From a checkpoint of a small transformer trained on Wikipedia: 15 layers, 2 heads of 64 (1 for keys and values).
Each number is 128 + 32 x the weight over its row's rms, rounded and kept within 0 to 255. Layers, rows and columns count from 0. Numbers have three digits each. The size before them is the row's rms in percent of the matrix's.

# v: layer 5 attention value, 64x160, rms 0.129, rows 36-63, columns 0-39
# o: layer 5 attention output (transposed), 128x160, rms 0.101, rows 36-63,100-127, columns 0-39
# gate: layer 5 MLP gate, 448x160, rms 0.134, rows 0-18, columns 0-39
# up: layer 5 MLP up, 448x160, rms 0.135, rows 0-18, columns 0-39
# down: layer 5 MLP down (transposed), 448x160, rms 0.0453, rows 0-17, columns 0-39
v36 097:138099103136080121099140127117101149116133101157156107146087059100128122121119120193101101129096109173160149161190115178
o36 095:105169115166129105152094166116074141159079158099110147149109125066145151106138168064118163096102064118108137082096128091
o100 098:127112178064137177135172090117141098138097147139135094105168152163099057132180098166073116168168146092140150133102165097
v37 105:183109148153139131157103170207094111133170152148167110150106134196155145157164131121190155106087123190087131094140136187
o37 103:151111119220148159144158113141149125131071096200099158124130136088099104158089182104209084175101179162147134142169067081
o101 100:102165125116140130157151035080148120168105099150110128148083138163141123127141082142086166150143192101135110125094159128
v38 097:120083202127125112165123125160107141083089155099168146174102097083094152168120080091097100136181135152191039173126156171
o38 101:081118085134135147142189143103123148092215145102120132152174129137140162113148154136129087146101142111124138128112143193
o102 094:121147093098098098096178158105157086237065132137115158074084103115130133177143162088159148115098178145149159135139124100
v39 104:073121074131156106107160126137079162119181124180180043169107158052111128059113215089071120101139150142121160133163119114
o39 107:129171170124146084094084128089101129125083179104130195166177160195165145121154143120141079111119101085131119166123149138
o103 100:065152117114138149111194127142165089105179144146176122137059118055182103140112122165075144222131109144148125070063079185
v40 105:154137175133110100148090132096104108113218091105137112057113167119141152140139118129110120140125131156151083130121119146
o40 102:114055142102146104124110161107123059134155107112106196137153128136162087161172136109166137120139086114171157103146094160
o104 107:064140125161131168089142102121097164148064120164146139170110124133106112117139142156148076130069184119112169143085103183
v41 088:086134094144114104169131184163164105081081158147097100094132087097165093180113129149169127146080126117128151090093137172
o41 095:097135111061100161065176128100080138129117090157118138065123119143119192142125115107132148145159131127138172194113127114
o105 090:157168179122120131104156062188109181104135140105104086170184143169150082170172156137118153114162140130176075062149116070
v42 096:211096098128206081149194161184150135106108146119166181132150157123134194111161095190090119163055169106123175160145140135
o42 099:135175114123189147149111092126111108135159156097116112133110099133099139132121162112199136126104184181068159123151110111
o106 099:079118100155146164119086077126137143131125151186083090143109121119138050150066187160134129086173083131146120102164116185
v43 097:152150124079160086167159144136095090140105120145148070171151139106128138180085044081109106129111140176175156098120156134
o43 104:088161100141153122158137023155141175154135143128106154105132116105180143140105165152161106136127162160135131125133144114
o107 089:130142201127102116110089106102098069155116128142149154117175081149089109146133062065107117135158100087156129118187181106
v44 100:156096177160105128147114108077093159183112174113124073136147160191112099052084178130150116083116067181100044135146137129
o44 101:146115152156114175141152177170094074101100131176116118123127086103154178081120110138135141150211172177084133148190131168
o108 103:166158086182082099123064078145168095139186166115102106146099137160108123155127119179187117136077109042122158087068094097
v45 098:134088124146165090193196147174097097159148177060132085141170098163141084124079148120139116149110144150146112083131164101
o45 102:122120082053098173098176142147099146094066153101169155151077109120107146125105163120091128127137151118113146176072115152
o109 097:118215130174108093119111131159131125114146152152139148086124155110163128155120126129141142146088094167098200060146117173
v46 101:022122103088132109112168142105097114146161190120109163143055132142098092163120137076129117139076129148105157069068143117
o46 098:107113118135059109128119139119117160131169067140123122084108179134086160154137098130153100141092147094141112082127142158
o110 101:160151144109140121191127161091080185141073074142140074148144105108134145119152144216180150131145103144130123150105194115
v47 103:139178184120152128111107114136167151091095134136108144125127112137107156067139069114116129131105095162137129090136121125
o47 108:157131166120128149135117112106098153167162131083166113165148142144139155069103127103128136144144094141042133090148123148
o111 095:167041136073105146121091167179119125114125075125096066088115162159160103154153146108148161111101115124181074140130119113
v48 097:170029125153126102058091108061110147120162059104061144142113183117162138132160149154128140125163134125092180184095148107
o48 093:127047100171147135147149145176108080175118138170127142052089136113069106116119116143107176114083117084135148111128164136
o112 101:073189124145141163166086073091150098110111125119117108129150169181113161148113145072151079171138143154103052185145110157
v49 099:080181149121175105151137138129144119112123146106110128092117068157114199111094108114132099177174111166169156145119101136
o49 099:112123114142167119153127103087107139117157182162156133216103191108074135182083134160142143111131151082131093114133073112
o113 097:116130130088106141129145130115190145131150119174120110128119120137167122113119099088029109086115105213118179123096171091
v50 101:143103109127123087167130064123085086126134155141124083108211174100047143152137161137102120130098114113171088129141083117
o50 115:129139132081059153065202026104138150087164153116161148144157103133155130120137105050163099087130154137143122155116156151
o114 100:140216154124128134171122106137167103203130079098086175135098132146050159086140089084157166143113129123159132101119116104
v51 095:095142127154112131118148092122098112116164160125152169084121127070117127132129058103154117132097174153103097121118148087
o51 104:153137145122185121183098128156130093153149172164164134136149119147141117217129129116125046148125153108111152121120139090
o115 095:097070129126114149103152082062119129110108064093112015093119153162096149092118117136145193129175099130108121122163207182
v52 101:187150142088089151132165137123158103119170161104134100112171138145180127145225169087124120148082103188110155138124173088
o52 110:163093154125129154149159155156125119103127121087179075140168116150127068141087138159192145147137135148127122122189134063
o116 087:092123202134185090118112110136112105113171115123090169099082135105091176107166123109073044129186115104126188128159127147
v53 100:105092128165168144108166100137114101099083141143182167069132130088127134140107118167122079146137146135167134130158130121
o53 102:093174120038098081170096145167093095167207136105151120128150107106197111147070136096116083135159127117164089141133120083
o117 098:076138188132129156107228123114170183100123088120132099135137130107121144176145149170057168086121142128085115083153133055
v54 102:151130149178216171083155124156067152126144154116109076093131126159130085163122131132058162061146172131091104138093098188
o54 105:152062139114157081178138113155129162160071087155101139170130128120135134103122160053070147132095141157136147094138159134
o118 091:095157139166161162104099165106161135095135154083086134174136135100056164173104164177138080141159121100111101148060102115
v55 104:110136141072051174139084122170120152168136179144106087090077155102101116092129123129152165100141108125176131101130111132
o55 103:082154134194088086111168130109115121145116154117110197113121117159145186207094134091101111112168138133130141091146130116
o119 097:173170093139120111112133123080096192095157128125114093151122153049109154097107040086154188131119100109121118153141204137
v56 104:090119117137149148111156121165059105124087088125168138123093104106145156106125165094110146187138118144079129154147062146
o56 111:137120109117111144159117138133140118142109156184137154154141118157093146129148117113136141121049111138118124096114119181
o120 094:148165095127112029134093084133172151158106152118118123168142123142151088099097143097107121086175187108150141132134141128
v57 103:206103157108126125035037095211078084122131098119165155157110153146112161163133123120070116215116141096136105176126186162
o57 102:130115128187110162104105103098195189131152121142143096143120064144070105099132174079140089087177154159173101094161163101
o121 099:171162113123142136151199164100147069176113148093097130126180127102163094113132149091093133082094124118134120103191101155
v58 101:110116151093109083194116094114082196130112166169158090175145183126065118151130154140146110170165116124110154126106142138
o58 108:118110094134105074094151162124132164144089102068122154121128139187143130116138176067130125158105096118116117177135175132
o122 089:198115092122132095136133150116132051115106104131097179125116118090088096112099094143131109101152138201150123165098053116
v59 103:141139091160100152125181123123083118119060159157130111149190175056089088116084090111136118141148154142101084160173108126
o59 100:144135137124151124151108090096143153123128102062137101155125101130112120187109126085119100104120088115100164166157125195
o123 109:100083173132076119124143134150147060174134138133144105113095107114153170077102129131087186149089129126134111103089145116
v60 097:109172035107141094094174159142099083114136191102117166133171097110161099132080124118163140117158060134173055193069140065
o60 098:134148188095136077097191161110104084123136185171150125125126147133156125153089100128131158129094174099161203159148129165
o124 091:083107136159151059113138094115146164153093067107133154136042088101094174123120173150090105143124089110141069074122153113
v61 102:156067140186109160136156167151131168138131128087124098157126145119134140103134124144136127130094155104169155197185140210
o61 113:137094136082149112118091157124146088189105156149168065124094095118127164182153178162145120109127134160092134121128118116
o125 097:086148094166131181110135160119101161020097126108079130103177181178150138136158168082153161117121121117140147147143110074
v62 103:178096112172092139098087131087134118080144112110142135084163153164151106105138103104065171167128115147078153114159176120
o62 107:123142118232132082143152089098116103158139136136166160135138186158131140148145117159162105119188100135141114131054127087
o126 095:147115182119129163075110164140101157106147113116098113147137101133079107073117136105159107098075119066116124048189136181
v63 103:130103124101112107129134104108114094134125213123164094172101140147116183098117088142102194127163081130120075075061111076
o63 113:165105153134119098134104109161153114106104116138143116198078124098148097122122177143165103168039123078131175139148106176
o127 091:129163114171146136099093175093132122148101097149130160087122111100146123145137133150104131124125113158173126155132130195
gate0 093:134091081146098111116138153148137099043108169108160095150148159156116052093167132081140114099129069177149114132109142111
up0 100:095142065126112180108131121173158080102097129106154092134175093140098163119125110137111077109132191089166076150173150094
down0 098:074159158129125151134048137087076124112162130124085211166097063068103166177117140126107106128129193109105059119124163173
gate1 107:140088168155173168154144120162127165164119093098179117122129087163063138185080153116124143097140129110157119144111158104
up1 104:091154141114144121124137181141106147112141185134118041116090116149129095059138166133118152183152117075115076144109176106
down1 112:087124175160146135093088118174103177094121157112075113103191112146118101180130119072112141086114127077141089125168107140
gate2 097:151153146138126141103139107138136134138147155126198137106163091116154133056173134117117109103161125103063121141125190137
up2 099:093136111122088134134092170127137085142099192140101097104100113111148103088110141143154084188103168124072153124152132134
down2 099:142136155138133079072129088131127196103162119171152136123116143121114125108120108105142140083120180166129122168130148215
gate3 094:109093087116144121147112128170108123086149123074122129083111110131158064172184100119129113059125078161138125128190122091
up3 095:125189112122160145137134096099093101076137127128187090123119091172187177103100132130132149099119143150131157165178141112
down3 103:079111097136182157139112089153116165121145140142157132131167143114148110091172100175167128097087138129168143097127186110
gate4 103:121111109084128095129175117156157114165135124143129128117160161067184166174153106097131140124097068165109100126179138167
up4 108:171129152101081162140142123120094116115179095096174117142110115157129135120144094144090128100116080124099107075153092130
down4 098:123137085109082121118210091121181095135137180138093142078106096138158166120150090161074062114111071165067143119110172095
gate5 101:224061130077170141112091113165144118111125102100154079125097055161085140074184124164128097143123111106072116140069155137
up5 103:109120098122159145157145085107191146118170108144146170108049181189059129127128097091115095097113098171091149072165114170
down5 105:061069051034125162079186089190133117159165153080117093091095091139112161089155079132189118054143114105124151130094183100
gate6 098:101136091168098159137097125166111158082176090153123174120077145146136144065158094068119047152150104099141144140134116121
up6 100:142141103111132111169129067097181144126134127146115113111192060134142116155137152181171126094081070083099097123128134120
down6 101:098126138127117115134181106181109090126098147153105152082128113137089118131153148091156151117114061108143144082101151147
gate7 108:162150121193116127180139113115115136136137117131136120113090104157141151109096196103109106113094091064077137093099163126
up7 098:120079158156150037161130125093123153077123157109116082113172130116119134131148157064170194098131128110190120096131101129
down7 102:151133120197135164145150111150107116122122142114144202094106194126175128102179096131116141120108088098081120160128077087
gate8 102:152128130165126087141119093123124138169135139177167152171107113165085142157111174108138106151142141200121137090132113124
up8 102:146096135143179109126112169050162150114115157170093122108124169112100079141178145088055106096141109119084103120140087139
down8 107:141126140112074129080130138156117071097071160176122180102152129135123126110135103104128166121082155128094162119123177119
gate9 117:120162187217143156158065132113135120084092127133120111144083157100116110147113126145194118097135076156138119151143135148
up9 115:073058126169103123163145107104131174153137088132170126130144195138184173122121151080141130145113142114067169093134131104
down9 112:131131117194149179151142113130079126141126131092154096157161144149087105108158169151137147112109146118127193110112132091
gate10 101:150129137140089160165090098125153164126161100200090121110102106139083146118125067155085143130111149205097144089154083142
up10 111:147178165092172098126160121165162136147075103120155125132152118122130090122129109173159119164105098118077139155079114154
down10 103:061109085164179136125112097109103121174087140095104095139161039162075118126118147106123136090121141172146136143145123147
gate11 109:166109127095147142218100104129177189067126126146112177105157144105156111139120144157131163075205124123134180104140123174
up11 097:126133164103126154152094133122167118147053133146090186062078108077182137130153189110130162129157123113062162111167147105
down11 112:106162071126122199175100125143125132107112129142165160080155085124162120098129167187133136115189167067141113154124140147
gate12 079:117107141223136055153103083135102110110121150109097144121143130096124156107149093134118131165199158162132155120146135155
up12 081:170107198068156145184125076073157137152206164155145111141085046166152092149167180121119121134100089104163115112124202102
down12 081:097152143089186097146168099136173123085113134122209164111168089145131189143173101126168122114148115124147125181153092120
gate13 106:124117136106102097104066107128145162141123143125110078123116125220122113060143137115132128117121089180125138147145118158
up13 098:106126095104108119156132061068196167178131131073088117158127139120122159133087106125149094120080170105099099158158121106
down13 100:104110055218127101097119200127143120125112122120089125112111132172068116117147104171099118167123110090141101079111158094
gate14 109:150110110076190159155110112102131184073111092096136103138222093142163180137175107201149166115133140085127131167117137098
up14 109:126155109134132181093089127126142120106109111174145170105113165141128120154104071077131153111138122095120132184148171113
down14 105:095088108187189179125095115172150152120169160144192105107124112130145146155176176119090127133117131176100107117098143153
gate15 089:209094161159136144141167101139148108148133094147160081094143104149205174157098140140126180111099150091083179141066155200
up15 087:105115076123083120123157098098132065128148113133155084065119147135127138132119138052133187130165132074090087112073161132
down15 091:136143077135168119177106162176118144171127089198159065119101133114129103145133055085093139171135138095131167138159060161
gate16 100:132090124115115175154109091165099123161114070103131122125136112147154147191168102122149081119186108156127117136119098138
up16 094:104127118091100118092142132139141217139115116114126127113129096111111102095129032127180093117091149121153163095136181104
down16 100:095072123059152180138110154144116115169145064136061162056073107111146147098090086156124149109144103090085135133126103180
gate17 103:153195094123110111158116084150101073158072098087135098145089087089135141130173120105115135123118102100128145147168177124
up17 098:177124140174104110115179117156159108101113196175085115158098092107154100162133165207107117105155132101131098171143197116
down17 096:129129130175111148145103131187159173143124084090140193125180048112107155064109174080159167183133079138085093122155168085
gate18 096:106175116173138140131166136077133118138068169172110133151217138147194140178179125072139108158127141093131115141142134120
up18 097:123061150129132136195131130144145119136200159168119192117136157162139133154063137107123171112094093191081072157147135112